From a checkpoint of a small transformer trained on Wikipedia.
Size: 10 layers, width 448, 7 heads of 64, vocabulary 8192, 28.1M parameters.
Architecture: RMSNorm before each block, rotary positions, capped logits.
Training: 376M tokens, 5744 steps.
Each number is 500 + 40 x the weight over its row's rms, rounded and kept within 0 to 999. Layers, rows and columns count from 0. Numbers have three digits each. The size before them is the row's rms in percent of the matrix's.

# layer 6 MLP down (transposed), 1216x448, rms 0.0291, rows 426-507, columns 112-167
095:472454545542518492517507483458506449457488550546493523480620495461573488531509521546454529483541496450499581496517497539537483469410528542492508482495548522469511455490
098:526472466519584485470511506502524461412508500458485565535474498430470499469479483490479536501509490520554469582515565597562507474537506562417495555539549540526554486482
101:517502507516494444534512487466467447559457480524532389476547476542468468530516488512527558459567543477505512550451513481481473456445479536483560503519532468548430517455
099:498542566488454537547429483543482482540548418489543468474443513522493530551447468455494524580466412475541519531545506538495517557652543482515490491529459515485487485491
096:484453460405509571485563503488503492554486556508489524548527501528492476475500531517447508514618546551453427495509506570446466575454551482511481525567486516504500579555
102:565479469489533586505543500434539493483447472559532425523599492508458573511488508521554539456467521515506459425564598473464509508491488499526449463452490557567483507435
098:427462556550564459531460522486535471459484494466462493471529446486454575475537476523483500551486546544500547549554488531485486507451569425520522505492498508521493464510
094:487518549489454461496512494487493536480525571525547530450536490483549485497550538484476477491507464485530521469529508535485470511506495546522527466443465526464481536472
106:500522498535487519485498469526552414482614489548488526484440480535528512522502534523490521415444461497431490526510507486452610564500461499507531496553567480538465499511
098:543567492461532467476515505519532667417463537495553483579480443516513532544566481476479497534520511460517504466493548443532546472446577485488476490480499485468424507472
094:526509483539473526549505511538443485497540475392515468422434492522513536488543460526458538482437558544469605503464433491509465527553510434484483440536480526525528460486
099:515566471526439515559495517419467454464484466495503518514464486449534510530465487516472525536465527513524552510555528517425484475506564484554492410489435445539512437478
099:484401461467495513494550563524478522496428515549503559476519446503452498586418501494566494487482528437545530534593509506554543529501471496534518482390533515442471451595
095:456491399532485470475484485466560489482514537493545410521467483540545527536452510426480490487538557511549591495439502442489460469420475465497465534448526527507460497526
103:554469495556441434476506489568529521469485566492575544569486463504473519446407552467448497507460493465501534417515478430502464423499512560459488539512496509493522562480
099:551522506456480508504445468423464545569477476489555511467492570490470519502478460519541503485463518515488456537452527503562409508411471520515530506523567526455449559504
104:511578532563519471492549530493486443517548461559534491509560534584562465490508513484460566542488482538494499511532438585428508458487473553500501493454516502499509493482
099:510508486540509472432485458490552534472593478543497449564515469517496490545477513554568495536488429462453444532468477492494565494424480583477459565533530472579506474515
104:521511509496503537508489475481545518481482468419582502503524502488531454403485500492528532535472521523494488533588485542502488466412469484528491508503478516566493494475
103:555530560535458541500504457441471511443440556577528495599439517477470489452551475477555517455559513544530544420576504551586447495554467557485475547433536534535514409460
102:506586541550433529474500475568480481535509459527526545481470531513436495466452510475588498523471498510501485481513472501504484475487506550503462485560470532529552462496
099:476495527558511499509485573495525501465562531566543444471591525523475500536502504520518438566530530497514540537485486546570527524603515556545556506520514558372495477523
093:541511540434516521520503504531537518509533487549566518483548591501465467496550495440532582544521431549448477536499465512455489567543518444528489548493478530549449490471
103:535438497439503569489464462481517475471547560494555514529501519492500457486472492502427483501515475526482439425507449525411476477524499516464531456463485478510511424525
098:513596483474529479535506542442453451502569502476503580490511458495494479469475473502536514459481515514480571475470511529577531464510507541468461483498526514482562535528
098:493509536496593553515449503486439504486533555448465502499574492501538546490522496550488449484520485557465430468553491490585499511464544495465446460458469483420484523475
098:500490467520494513493491505502471490488491556501565496479460507480525476462455565535437525555489508494532447517514555501429480548564458513502520580591529473513550445516
102:465454488513523613523481533501451506516427441538470487510484493498468543536460543427461483426518578407524484451481496503515466490490441479509511461486559479496535416479
097:547491490561465441590488490541511528475517499505439550546513484534515535526523530501532508450560469473466412474470463490549459472557582491465477532524433524487594525491
095:533567396495530434493514511548539484479511486456514476517466487443471519526497509514484469437470462486507483515447455477442523483577499542542542442553434484524469452492
100:521472459516528538553515461441437480452448584499391554416512433435487458512472517510553513448502470516533507516417477582556470428591501532516453524593415544511460515437
097:546491512527453517480488579578506477469477492426495497523476464397461584580477453517507546424526467443480510529562497563503443558566469481458479527487521427489499527494
100:597542591452525587477408535556492493455535499506531497522544426486483534519545533473513501422551512483517474502510425506461462500546485515456484564528479562507475468511
101:543510517462515410506509490484457576531519537495453485608460507468495512518477502486572525596537559544485450516426509509505579428476486454544508527493456498443549521497
104:480467481536552472425490507468515479431564470566578500511531506501541527466470484532453462519465502505584498438479513490506441424443502460475528507492517447551516571534
102:473507490495544513486528564487518478546449543519481530439461517555546394433531506475522497494513546572550449505515520486448514540555511530523591472536544535536466517526
098:469478490506494536473429502484472485551504524507533507485516521505485429479502486454578583473566481476539474498521497491400556498707499476485527520489418463437517524416
100:511481534501465497489490569538453539492495484453525537547496491449478481538460399469564509529544488430429459435461578516492485545523521511504542572469510472444499533563
105:498468531524498511515507488462456515517597539482471446540452531492460517458597541515557541578486515460512502526504531498509545504628583447539491516532509563494540483538
098:511546499472489497444496460556554499498541502481494557550516456502472493550499432499619576484486427491483495539551458486452552523522473565497483575528502447507484570514
101:509513465528477556422492462516490450475484429537451495526479498519513439540488473471539524511537472499452436488489440486528484493441555520525498523498466491437500499488
091:487485452554398448551467502529523452522478543460418408433454429498531504482499494485502516443552467541505508419512508609533533530535528475484511538526576570556409498433
103:519505478558488555563517503532508467483420494467484481497525529477461459494445500480481520466407543544436498515567452494440408466355530486479463512493536468519530545503
101:412446538530507524539508502418439486417557524565516457481385497575499517513542455511456479534541503514514496519545494519416548523506488534477514525482521553503474519458
100:487528478481494591506484486464577496576482478543494436502463484467536552561491552514589494515533500458512529509519498587474526559586528467500561521532458500511495502467
103:429505494481555489571497503545476523517546556414518491490465482476525485581534470525505510561455448485541543521573480496483494519570483531493514543485497515533478485442
096:527541508458546525460512501475511507594532496600549538438484511501465483495535445450535495494498491468454478506502499481516482438365434486475456434484478581540550449439
104:439406474511495443495430595519536567459475434477481504464542455447494493508518481423540524515489574478458498531433526556515575492523522503443505496524562497493487610472
100:487475518500535504513501536513564504549541498486493481495497535534493483572498552502506518479443489523452568586466516406525513542570469520517453522469585444531543430510
101:493511502558505562512517516534479537436425509451496501485526460510511544458496515503471482488474511560538530488529549441530474508520522605488500415481495478511460465510
102:490565443530490568585447470511473546517473476445474521490519470535536539462441475532503456545525494436540499448489545462451471520523613476541539503534456456421445558520
099:474453475477507471532511551436419560466522497469494546510416453543453540504491470500550519542473452469505460536544516485428528498487517485518461575455475423519505519491
102:498501472422531486551434540506539516515497434508492551471524457504513573533455527552440484438523558505477411499463586520450491464544544515551500376500525455593455462562
100:482510532515532501465529476525446488515577510486540469461470529452459482471510492514501521503479455482453502473509508500481582495487533511535476416540520518425500444481
099:508494452452497493550582551484483471502525523482519517509479543479565446516530456500451520469533506518554507542479582571446450478484506444465505492457495480499486493504
101:556523498484441397497460478521557468452520466468541451508496477614509470498510530486551534490548492515496516504501456478502521501578502407478578497483527488535473485457
099:534496452506594498486475508401579510499439420536528583473494468434571470497520532477523486530507459516536576489527515494538539528440494439469431425419528526508545489565
103:505472488518525405509523537507482452518441508555507492528484480570503486424530429399501547536485497483406554488518479514415499475495526519479505453464464550507481438550
096:560518517390517510466427482523520505529454517462454538441384476474510495567481524511525495462475472432496502417481526532545441485586527509449532532478540473534501479595
101:471533496466445535460547511536497511487481492557522453508526551528494529495456582539507472498528444512536452454518406418393467489530502497489555560523535444562462435510
100:506557453480627541514525466423495508560411511516526491473584444494579509506482480532478517414475549459493496453503542552503455497492480540517563496530516516513455541522
100:495446462501496525585437390483522534496541517461538501543489493450522471480440563473485540545435527493513501497524492489485493481572511590520509516515420513452503492508
094:571508526543479452524524468499527449473498554499522512521498511582511494504544577465506545431489490481477461541478452513538434466370491529478499559458511537533497499470
106:533558496514515448554477510608470444487396514409566531493533491515480426547505507515520487532482522475557476481500427556548463483650483489526470522481479519469381474562
101:508543521505472491508474423450468454579484537515464457390511418506509464445537537493496526436531412521521532518469453491512555509643497522506571472519487542499535544421
101:462542557471501477521483527489474522468542462517526471465514483487506492473446442547545450543438473468548589443547461511487455530499597539523491413506527525496411461468
100:435523481519512537512460540471539498521542501399554527500465489544511484516491497519444439497457491508431477489491521598512449481535494406442490535491530572534529497523
096:502490486478528538465438581501476540496426541514543499375522474504504458490535509482486518484494451551449461529507559482596534460503508550496454447446473475526542483493
100:515447518559521486528463503572474468448496503441564451495485462548538561493590524486525481480494449549532505481523451508507516564480475512508519498423477572504384509558
098:544514519428506502450501490545491519505504477525473468513485507557485483389503505496557562549515553450511494408516544465488508514395439492513519511466457426499560501491
101:412481528517463526519400557495488502478455544451505542462462561491493493456479435489546502514496547529523453490513479477526567535432498523455522483455493525512442481480
099:536488492489447533538509510464492510483509532518523478459422463483488528550504530418596551507577426476511504501488480469474521534492437540547472526480527463458421507523
098:493590529473487478448500534464510534557534584541397406468508499567424481513502508497512469472573500444578484431467527497491494563548504491512568516494567496555485509430
103:475584483511510471529525559545485492551453448505499505471478526466518492526500465549562493517493566553501524542459456547482533502475446482510479463488533438520491468496
101:456519456458506460469478463517481503529440466445499501609484532583503490515504538536489453546480467435469433543418465473569514464476391450534445537545583496509453484496
102:521522464538533486418553529506469490517498465434501462492504558478527438561521533564546527496491481487505447447453530494477551495485479508481522516423444470524499507532
103:488551520476451469447523496529469551487596485518516483501461475536491469467525469539545520548472442549463439489440493455542514446425434542447540579439540501493501466468
099:462482495597503532430476451496409521554477498566516434524483426428456472448486518517480529499470485562540562500456532547498504507476432514593498447529549486557573466427
102:501489559505536519481407471491496525476557543535492488528524612517562532471528476440518561482474497475476535502503549494430519534544499515550547501502530515510527539502
090:502430509462448485512493494432535558513513531501483464466502427478561514477567531449509555461486530438533518474495521500580582441582499522453479534480465512505596512532
100:508468445473558436553593491516519399544527440505437508508507544513486480582499536546487565543468588519600485454566494439545487561384432480504493541482537497538497575448
102:477479522547538456565461545498473512453463427538508510514592516526471502476507498505527526402552457584577492521445449504558498519562496503464503454489480539503489489575
# layer 6 MLP gate, 1216x448, rms 0.0329, rows 427-507, columns 112-167
098:419434517576487460479536502529511575446498460448487459431522495482578396423483496485430476423561483442541498492503458470549578481452473461395490495417537539488483614469
095:480512468516525514485504590518533469510484590524500433556489543427446555531438526576497506505520503495554477482505521476493455448504548516488474539487541512499427516529
104:451568481516545513468572501490531434455483574465539472574493547513503492490519528513526480537511467462554522519479521473522489465452506545459544481482566560492492532475
100:510514461492485466598462543461463516560472501543582480558519489502540442528464527538515578432461509477511506482481504433463464417547461467539524464507541490520479478526
098:453479451478535544515540504516513527514517485579474471513597469508465485548511483465438510562398543545537568419514477453514523578488501470473470498517515434492507496504
100:456560417554516509456530498497518488527514462485533458471451544545433550490558544463480545448538493458535600469513492436513510441456471517493541536519531499565553486466
103:516531497470522501453521505528487467454588613539522463510487439465525448525546501523446480544516472461529491485477456536476538508534494522550529522545514481544497540515
104:538548461500511574508476523489538463515495533431492484503466483492546518551508486464535524575568505472485531578544466514523502488461428490510506525524504543547531478511
095:499437486561457472481487508464486485549537578464490507465506574500535469454408471476497472563520554487479516507543431499526486521515518476451491501461444529463530473503
095:462546490563513448501489546516533491504525508538499561517488434505456503524467528485519487466518510442515438413458487511502622443488553444472598531480472556407453494493
103:487520477550490533519493525538521497507557510485547564534579447538525519585482520472477523561438528528512487517524518551458512420474478478513449491523470445554469511488
101:502445459569434434455504560463580470440474504502476490495538460481586506439433504477547540487510504515537511513526493422485467543478484531438507484480516487502484478481
105:490500501619484497492555493465576478465504456469548472460507423553486495556494527492522497464480557567478532517491468499470431485438484429513449481572512484547497503519
101:539494485451506499491584483518477489557487541468505411455525515444469518363426468533482518548493417473490427448566453579517539467474492555516494500481586511542444443480
099:573486525474500472496518550531537500559507509512500487575463598409500515577479563539471494604482592530523491452532530436529453532522505536542516489512501515555467480497
111:422481522517483480531484474497466535561510493540503477467572467448490516487485535486482519561541410533498437488455501582488518427454529468461487522530553476481486536468
101:461450477510511523468517464450511450582499492485562544419504556460517530510445471491473515510486541466490548546530443459511553418451493513498507512471459478536465548462
114:428491513532538487516512500444499551496555549502588529480476525420538552592471470469493492539491502529501435466494564441529508498423513505500554522466487626500513483558
102:459579506536478552524489492456475502429522525513505554507466535472488485408534511456474463548508456421530539476482483516516502491497493478497573550447515503510529557501
108:495582563479500486519557538515484552523488538483490536465515486522397524492501541498564498531509478497567460486493500486467481505418470530483549542400509551539505546491
097:515542435499466473472500503465531513521485548505449560554543515441502468543549526523478515540537423507429477455473417523515399475459494496431458575474471489476533461472
103:473516472590516529506450443435449481519512474408486436494446488516543477490535486520508490531503551431538566437497466555515468472533443411507552513593492458481509487495
102:440472537481437551513520498516533568413493510482529538426489524457504546489451521522412572495544538495435475510551543508455470476475533465474493504519508487526442494510
095:487556455515460527452491525468470473523546476557590521544500394515469533530544490503445562583512505527565467473444553502520449467498568447515574555429428473529552474482
093:560465484496464430468516402502494527473518475433455507502482427463571462379451478471498461508560569473434563470469506485466468543472542487510504479548573471502545507507
100:490515497473506520500476470482487463485530515517497537534530461423480526525452495492542549502517522473499554541554500518529496504496444448480564533512560588532492536559
097:506511488509497489507532533475576492481463492459487492508486508515470529411523482558549514519524540544451495487542521449516462456513465490463516472528509435460520494528
093:520445464510480399499549475479495518509508462542572494521565456507571499490517501548463565508484498515537537468505503515422515511536493557487533528517586469551530525491
093:543516451497488485430507436481530438469586515434509591511511478483510485514491467482461449508507445604491476493478423474542425459454527502475536513423518537537528571455
100:500561525553564478525491511589491551498537525468410553499517544538518505415559477508505472542490503552475492504537519453415512590502502502417527473423480454449460476522
092:512474503479571549502506507524571419486520571508493548473496561483501486501484488556551523516524467532505487505529497446471525445453569500531482625475472521533494526522
102:524468445463519559464562509501540523412521531437511524552477488511490458513425535430518478493523500409454506445556476476511515606450580507484457442487539563560526579489
100:529491519544544474471480521489482532464458502473557510589501435470543518516479489578516449521500552579513512505436522527534461508484482490444547544493480455512514473505
104:498490481548483510531432535507601419453530494458432438509495540473468496504434494453539493493520526507496464630507515534521469482450539427497498449577548510518538522475
099:504528518528505505505476462490504510542538483458555468507567533456491561476471509507458525470513456501467516534513484444565473489470466528496456564492545418489541503438
101:574479449511441430530514487466546490504504537494522525467437604561563484467472524510535566457464507503506525567465386474456452415472491532520465448521527431530453510491
097:444558516533485427512511520552470593437588468500465536420525441455525543506422479432532451544551440468508455481526567523511489503506480567448478504497506452523523524469
112:536502534536495517477548567469513532510507477483518509484489555449498488478479519481440448532517531441486503534507474456487481501460545485424512480468503447521525486488
098:522439481448531466495556483488535467525542528489567464442472502508533494529458499480535441553548528472473441535573512437561407570523518517492601481392461498569523496525
102:501484543499438488537554543557514435453520482494521502459470521517498515534542511405541490489475480512516502452534454483471501454441466518471445529538526447511499548500
093:540501514483576579496508488529527445445476538509503489520486527500490484536529468519514501541469543562485515542471505483482497504500486471557473476453452445551510541543
108:482474464526457476515646488500548520441518477478537507484467525416525510492466509512486487488461416551499475543510485473594421443469552550429498471444517497511519506513
099:555494422490563495482516470498452479570539546435521484505471473523441569530509557458523492453492517581476469516423547494495469515449544504467423522523460445589499567480
098:453538518455512516450556564504545466491487505480459499514515496521448506460488438496458485461498554454523387562516537441522551436426477465489567564531501496510449471512
104:530542464509611506516461581487451493502467511496498500494532562476438492524504530510499554475515504566490568576491619433491433466447553491432499496526465507442476455520
100:507467494521468556521517452431516514516500465444492492455542556574388456498505465502478490498586483468470511467487586482502558408464472470432485481511506478463560535501
099:460464502558506533504543524486431491579549545547525460427519516504453460521499537500557493455477539508457559526480481480491435478450497505396553495429485512480518465486
106:453403467525497493533496494478515478472547447479551456442519472463524456491478472468484558471450468498474424486529497519471512480444596493519470497502474475487490638476
098:471480458527419528528473519521491516463485582535510493468470520470485529506553495464451533464508487504498461547493398520502519511465447476440518561506511500500494507425
102:478496554481486453574565458449485457387455559435479544466459514506552473521509484486526488505474503531449504573507500381476566559461507542559508467482485491546521560538
097:494491477499476478422428512473524501474413513502541553530484534539487560479526497528430482435502478465490542485477490461484512529444489544492476545472555447511528476476
102:472565488609500464445507553440515497569438503515456543491504448510468498511514538442534440559551481521566491556543514480402541466445440491467521473485564523487433505523
101:435470521477473603468516497505583524497509470516443547477548512549520440463488490493477501453495516521545453437434473484508564484431512475479496541556542508534535531530
097:511538521533510481547507508535507466527530578521512587474514434503558510524523495446524506562446581472465588518473506492543505491455447475488512490457469476514493482515
097:460557519532428440610490483527471519470503552467482527506526484484509547528488429553475461477522495553505459487459476418510544561513461492513547580478458425499468554493
095:481524542463490494499508513505549462411530477473505434546584551488423489500492554481592487484468554484533566510432505508518476502476540424430528495586579487468532515525
097:481511469469486533496426512452515440449579550542477513451526481467470513547450503511470509485499557491545535465468514466507517499480503521554543518554472494505537517549
093:459562470497490519456485503461520487472480468507524504465482497466507559516533488481486483492486516485411512456539435586532487481478418461471484477462500558476495558544
100:479524463464493559470487528541490568543539504520528556534481446494463509492444465510531473502530495518493509436517464467535495511447453501429560527504526414439424481473
097:421527472473510529505553521525499457524513527490567560531522532509445524483525516535594530550450459476498476583490529443479493441472516477513516515442504497517537402503
099:553533451546508439435514479496446598447530522476437510442532459440554425517548471470465507524507523498564527530477449496523484472482493454449475529562480555526457453450
094:455517525481470530636540542495536498548527577392530540522444576494498492491502579500548556489524464488511485568532499463588511469481551475582447527532477490514514446498
103:519538479499500542511472447459530497488507445475530571503473447539466460528532522515464528512443522427525439561532488469513452488444476480466523574613530463475488447515
102:433538437522486489530482469486534499561441500508535555547538559483479500547517455538449544472513431540504510443483450522493432523481497460508481591460481500556489449542
102:543420514491482509511440480538437482489563490482494446474549548521555480472501537489465463549476443484461505452484562488501526486470498448515474485537486498514519619492
099:440473490547525465577449518567488461533513507499561474509577499510567490486484499441540493506485506469499499521517473522492486457444496480470507471602531594546461512544
093:509565519518490533493509544483582521558481507488568546487522520538463428473539485497477564553425509470482565529489472436545502577530545478520434481410481491472565487585
097:524492505502476519512534520585467484510491496532462569486492510481464497449438525495568418520562570549547526462488461488538491542470469488513474554476502489582505481492
105:556515565492531500493554487533486530513490439574465474496471496514463436407540471537554530503493474516493449477491555461474499443495498431494463491434503548468490457515
101:445516526466597463486522455443614551501432527501513539484479464451501484590508510479521545496528479455481423441448570511520504458507424501506483491535524502497506519589
103:415504554573499478418541593520486491524496530458504473380520481528428451569521410460496428502526488484445455525477481469558475523430512476451478557479489491468386471495
091:535483473419474525435534609482425466563415536496546516515476581526508516525489519434567449488521476580487523439513555451585455493470514498486488509498513481523486477490
103:515550520572553567501449488466508519514490516543512477502511497496439500542464548461472478504534472573454517490622506446540511495444536449479438485501494506499547461481
101:451400427526477502431577501473425503494489558563441522491497532499503441467509527551440496512555456516513501551569496532491498482477472554490484520476584519500525494473
103:519515483524559486568522489471502479426528512450547462538470495415507504467523428515539541505443475491492486485488540448571530467457568515542534396491585473542520473527
113:459514478467569448520503516480549466465492521480530555546509434514542476485461453574438453549536518534494455461513509526532546535430466411504598540481504540501488484516
100:555520469468530512506503498536503460510531529424481522522520525475549517444493492459473509510459490516570563492449471394497530486485533434434487464482523484536507570461
100:501513518514518535477553529540529457474447411544465530469474457475488588484438481431430533469474512574470481471577496484545561535493472504515528545441446470467444561456
092:513399445518513481507496512504441460477474466447535477549506469504579506447487500469488482512582537563451523561521549474591625426519483468507492486452439505473440521508
098:512456474474503468499584485467549482479543506448502447505537533476595502562520538477527446485439526475530536475518386477512446492424448557540502488445487513541509489498
098:489466469477539452534548494483562503479495533514492509465520517545518490536490415544451532510394486535493442493400514479509513458458544521494494473439475550517459433546
# layer 6 MLP up, 1216x448, rms 0.0313, rows 427-507, columns 112-167
100:497537497489556530483496488531476501572513491503517458461478465448472512500496471476486479527486466474480449417512543513429498556516545498529499589405561442519491551493
100:447523434494482468481493474406406493599520478459455507562531516489495441514533454498491464567445486483457476530462544585459522466505565428508516493442493508535520504548
104:475505516477501511520523453483518533547511494477467477460467581514520575493488473469487450462516471481550562560489537489584527452505496465493525498476451532536498503481
095:485510500480503534471502452503493479492550487452498561515471492500530453498575522473529492498507462522478464519427462549535529516493488453567464433537505442531513618498
102:479511449457490529499453435440477466507512508533492468596526379542469524545429479560498433492475462505544522522503455525471506495554476467439468531459490499481513509481
099:526552481490458527442511554502535483519438419512545471504497497528480577540517585447515454461506546557473481471573524571440492478504467554580534495496518540502406456463
098:526476473503491503523477531458494494450486425486526469566458464486531575514391554505512505534429522554505462530497524437552540549511597476459517512558530468566535441534
104:474492542533473504497502528495537483437516452447418500500475520507567491516569431521472428480499447555492437467543495460463472539491481476438527485491409421434494516590
097:543521514547465486488451530520475444455471501511486444486463514518510591496441542557506466536527548481428513568399494526494462480504448551505439479480517463528489518472
096:460557530517530482489476476528499485541495420484531477441508554457430478488499495464453473560554521499478552430519585529556544564498497474472488515541505450505513461427
099:507413455564520534461573502420515464447563485451540562557423519525543526498533533466516480442437485582459474440537522511507488515497448523499501550479460492483513452542
098:491518523525563531511453508576475421519418523521545579468500475465495450610551482448496496543491510501516522491525577482544561431508417472524474507620428509451521565460
100:525466490466482547453433422536481451496483489475521487484469458539514472421481430428452460537504489503388456420497490548528483400493507504456441473478548531504500520501
101:481483492538516536504475462534458550511548503481543422606486494499554503489508528459531548487414528512539484550474480506495576496515415425445493537466539535508534518528
098:531495543436449518478497500502480525450503541457454584479545535557560569402532464473518467498482534483459510503434526488599513452523487500497458517435448509518496462507
104:497475480533517414465500524534564558512498430510509454512484563513525459472511481511471533507485535482491560523473447490454483467487478530496499566455509489520521499467
097:561510457498497531427512514568516506489464525515448469500518521520520497494469504493504486418509523451499589566458547534545480579482585542520431445494574437497478537523
104:558457437480513521523511532533551464510591561532575532476489534534516472484499554551532521458480515515501529546531491571518548471545522507458438486548478553474499489523
101:471497566497495521488535567478424473518506487522468501451530552512437498540476552505465437430534509516530552421456543507454516438488592438461504440465477607474578571467
100:510472497516483502485492419467453457486500488496475543455513599483449403505416466413440532455526461484602470464530513481515474516512497527478487525526562541505504471452
101:469512520526511497418462533514500526485499537525512441479541506519503512541506431530426479486560501514464567553459547545588418506518556541423465509517504482459508535462
094:438550455433522474580469458438501534531494525491493457415471429587513467440471528489457432517591605502500487479499475539492568473512483473478484485415471517504493524444
101:493524500487526497484453543468569525526499486567439520470578507559546477575552501479569507526501505548500434468497536438562467524477549469496434558513491475504544534420
098:457475527482510474447538490510524537543436491453446430539564468490541491478581485548493467497490514515496499477450570456491523444498457543560506505537517480528489481496
096:465507553488484482581438423540493512451460520460559507437427509469467458431482579569436474489477592386459453581479516478481468504503480485514484535502569549451511502497
098:463423569455554526523508561474501500489495507431505474463470527449444559560553458513607510552449546509538451502508529522519480484467506413599455482511564543530537512474
101:480558485415496495591499514504510533521452492479442509553470533418506522443488479476448494470462412482457486544544486557504467445497599460465463477489504456437525525531
096:536541475485487493491539465491588475481468442527478455460477511514559537442509481432466517522484536516525560499519550471473558523465529473525583510536616446568504436463
094:518561506486489467452561543534477395495559436467540511481502452494517507472520494509459521565466461586541555465463469452562489494513511519446416521485508461526472524410
099:490489513477495508508521488499449450480511495506524492528585438429458591583459530531507510526524506477492524520457502475528436436559529537530456568509511454508555460496
096:513491481471512525492439505494584494552503491488422522511512504480480434490507528534524472478533556481559512500572526409538444521521545517557477535527468511537500506549
102:545481537512541511496468509477437503505565486497484604486521458481523510509510474574590462519534465517489516478498500456488421500531528480500501484494485519466542524507
102:497462516487535471515539508503515519540482510474509513464460495463430502488553516453490462455498486517459574461511486496492528532549467573588528509517518537492466500489
104:450441534477528440533499513462491472515489489575572510486567430530535524546540428585518473469446544528508467460488503531473473489525459494503605527448430512461512540457
100:538465560511458460420487508477488466495513493492460518456506573485545497548498468521551431547543496555502527553451570469478525525548540540476406543460504493538511483510
097:482447471473536453467463443545485480484474453492581461495478548508550475481444434517569567498528509461438534499498523513497504494481480514473511513447544433582458514508
100:510459520487519528482506511536478480462446473461521501484526488454553498519467474514443490591516477442502554463493528466555507471496533451481536486437544517500415531533
106:518540522510557479445496553491504442554537540564476420560565467493503492539552502478528579530534484559495510479538480498417467524480573539459521561538567454489591490468
096:510468509514543497535491459475487543494541476493438523473485446555478538475489529461534554515424502496460447516522501498473534520509493465555546502501529492495496438429
101:461534495555537492569475547492478487546523533543424492540516502486489474471571457470480431461488482508562500478469537572491509503497521517567486576467475530527531535495
092:556549473449538495464540486482531510524535501535531547561502564536565369460525478509541498534462508429520522515470499455555522482474470491505485432498546537486538501546
104:497556483501499511527498567524512503543488445410513555485470522518530507527418449530458517502468483501470552528517504592508418568480433497591471449547526472489452434508
101:482528550513517550533480437471569418555469517509581458511512464469465429481468564581490448623463512444498527529511542484489426461511467455517503549554416501424523519473
099:548478485454452479455437465433528469488525493484437460492522426519548472552477501492456422582547546502591489469493528577516501530502547418548438514594530511447479485530
104:404459463510567456542450518496435443496443492564493466436492481472481505576476470543517548508459454465480514462518488550510438495483495509520542526568519474518530474512
096:446476456491555537438533528458524455507562453464502490491481503479489514496447586575488537544488527565546538565425489495463540497496489472568499489505527466475501512511
104:472506470491558551523503555514553481481470520535561520497455549560469427475461533509522474557474511455455469479524544441501506516479519547522480453470494576473447527448
100:521543481502462519486489476412465466468470527488614468539595451495547499479444547560474519498543483531507521460480535516491515492473468544464500504481494523525450518542
100:505460496527483526478465456525457494494508511486524541453483524460528553476489488473420528557537473473502565398514526500456481490513510561456524479468495458437474537489
101:526507489541537478523470456499538557475467495472414511515466499483549509421523489562501473520471399493533562455461512477508475550506532494586516485494436575475445512481
099:504504487521525450537436587475505446481429507432464464515466481493505497464489463509413571526514531425379492492496453432458565486476459498623538482486464412478518565493
101:402520512544542498581487571488482531561420504528543526427487460461529559552440531525455506414478543516484490514477562444517482479507514501500454470506520485530458506461
097:480532439424492466515492529478506560509449498530505457493512485534441482530469454409485506465468421501515503497519541537526504527487560487537572496552498580534514483495
098:539523432523448562511496441446518523471490510551504484463507474414477470503527524556487497397411539532522438502508505512529441527517474519507445484472487470486493515464
103:532455588514474426543432551504466540480447464508471481408515512493479488461498467541521544570566492508498500499520564435515497512508515509507513484532487463489548495529
098:479515494511485509451476533523488530485430529520395524566443459535502478552481496501582507473538471559498465542439508463512550511497461534422537562507480527458469386515
101:504546538481542520432433464511535512526420560527510599444497518501521491512519512485549490574525487506544529447499526540498518491482495504485411541449561611512509467473
096:533478558515503483505535551517536493441482498511408450485465455462464526491461448497514541568481497526505489457511516476482490545479480494544486504502421476477451536525
100:561493552478472429477564491425497538444518558517455501497467524527489526524560561478482513446508561537504432442510497564544496506501482516550519497494500561574569495574
100:530549433482533535491478517471499365526553470443501436455433473535450574490423427496516493588463564535482548535445531478513529585528475496514523539500560455482469505434
099:512502492429429552539451495578504429477516511444445447561442499517417438532462508495509501581563457497441448437485503419559505502527485465431511506603473524412572532577
092:556535556490498497421456513551501495464488567565521517491475471509462542479481429538483512497503479477459492462473511549384429480443458592451560473425507520463539549482
105:497514476500388519505500513536505434560527493556530496502424455571469495535539498350510476471485501555571536524494419485540451497504456462403465580511488513461354510565
103:472519472507506504486496548436507428538442462522510555444521581568518518512504461532475515510533504591504498535504468452478483549493425535494527429517460462503489476543
101:497488499560586499510438518507461491503407497506514437524564496517504491496499514445482583516460496567488512463536489482539558437505421497446541489525590512498482473483
101:550445466538515514449465439497552439465514527459522475496417538563488500541532500485520498504446542544493524540474437515442470463499561435470513466477534403482489530474
095:450471494434477489491473576515563483499499436491512504560481515536510518565465559483419495525532519524459479494514464498567491423477444489384472510497514512482437492488
098:524503475507533590513513483535460476575490473475537521546536463584470500492488470463514441503487493541468483488498439456476429531518524493485498565617520485497542519544
100:484493497528507536483503541419477552460503560475466499503476472447478488538477566555459537561484495529539495537506409504508476511516581498458456487579540522510496410521
099:465412480513484562493509488524509469465517460551522419452560523577522494577508486541448516509460530448570443516558459441503529537523520551479529518500515547473455478423
103:484493402495458567491552546484415516532455481473457563453489519531538549543530501477460452505475477487482476496550461391542529455435426478565404489516457482462471483497
098:510473478521542475495606471409528512518463502474475497463509566510480476460435542535528509517489450491409433510515443533411469539415416503508483510500452521532397500483
104:513499477490499458460499538492538467540518523531538486536484461553451474470525540567504555546451541543512545426518466470506552446477456479451549462470485500470515487528
101:482512515486503478523510531562480527503481492533508475482443521593471459526466485553466567511421515547548549535502543568485518510548458527491519520520575507448513493440
103:495553485436463519553440546466512509516513498523425503449487513572537471483464502472520526465513492448463607495534453526441518573491537564492564448507529528507496481492
102:500481561471486443540531479537446533482543506480527440550498550482578495521508597532505489459460408531507417502487454548449469444522403490519426504554496430495486462527
097:481541481570521514476482426523511447495487521507498513531523486492462486542474577477557511543577526526418506485451514550455540456481490500459598546548464502498511511552
102:445541551486529549487493483519500473501501483468433532539503506511516450439518541437529464491529486541557412474487521515485575555477419501564458481486504513471484538542
094:523496488467419513490545536486473428563414491507532448498477466470514526484453486411508438555452540579494506500539523513478532456509498423494490504482522540441460562515
101:538449508552484511549488448550510537504519526492538568534546526495502464533545498493517536456528461497502512508470497471521509500522444561497530518511499521562520501543
100:475542442491515425440527575501543424470538520525510530519483545450515508481465503509467544507511448495510532547521522446489489487507458554477548526513494483513512517570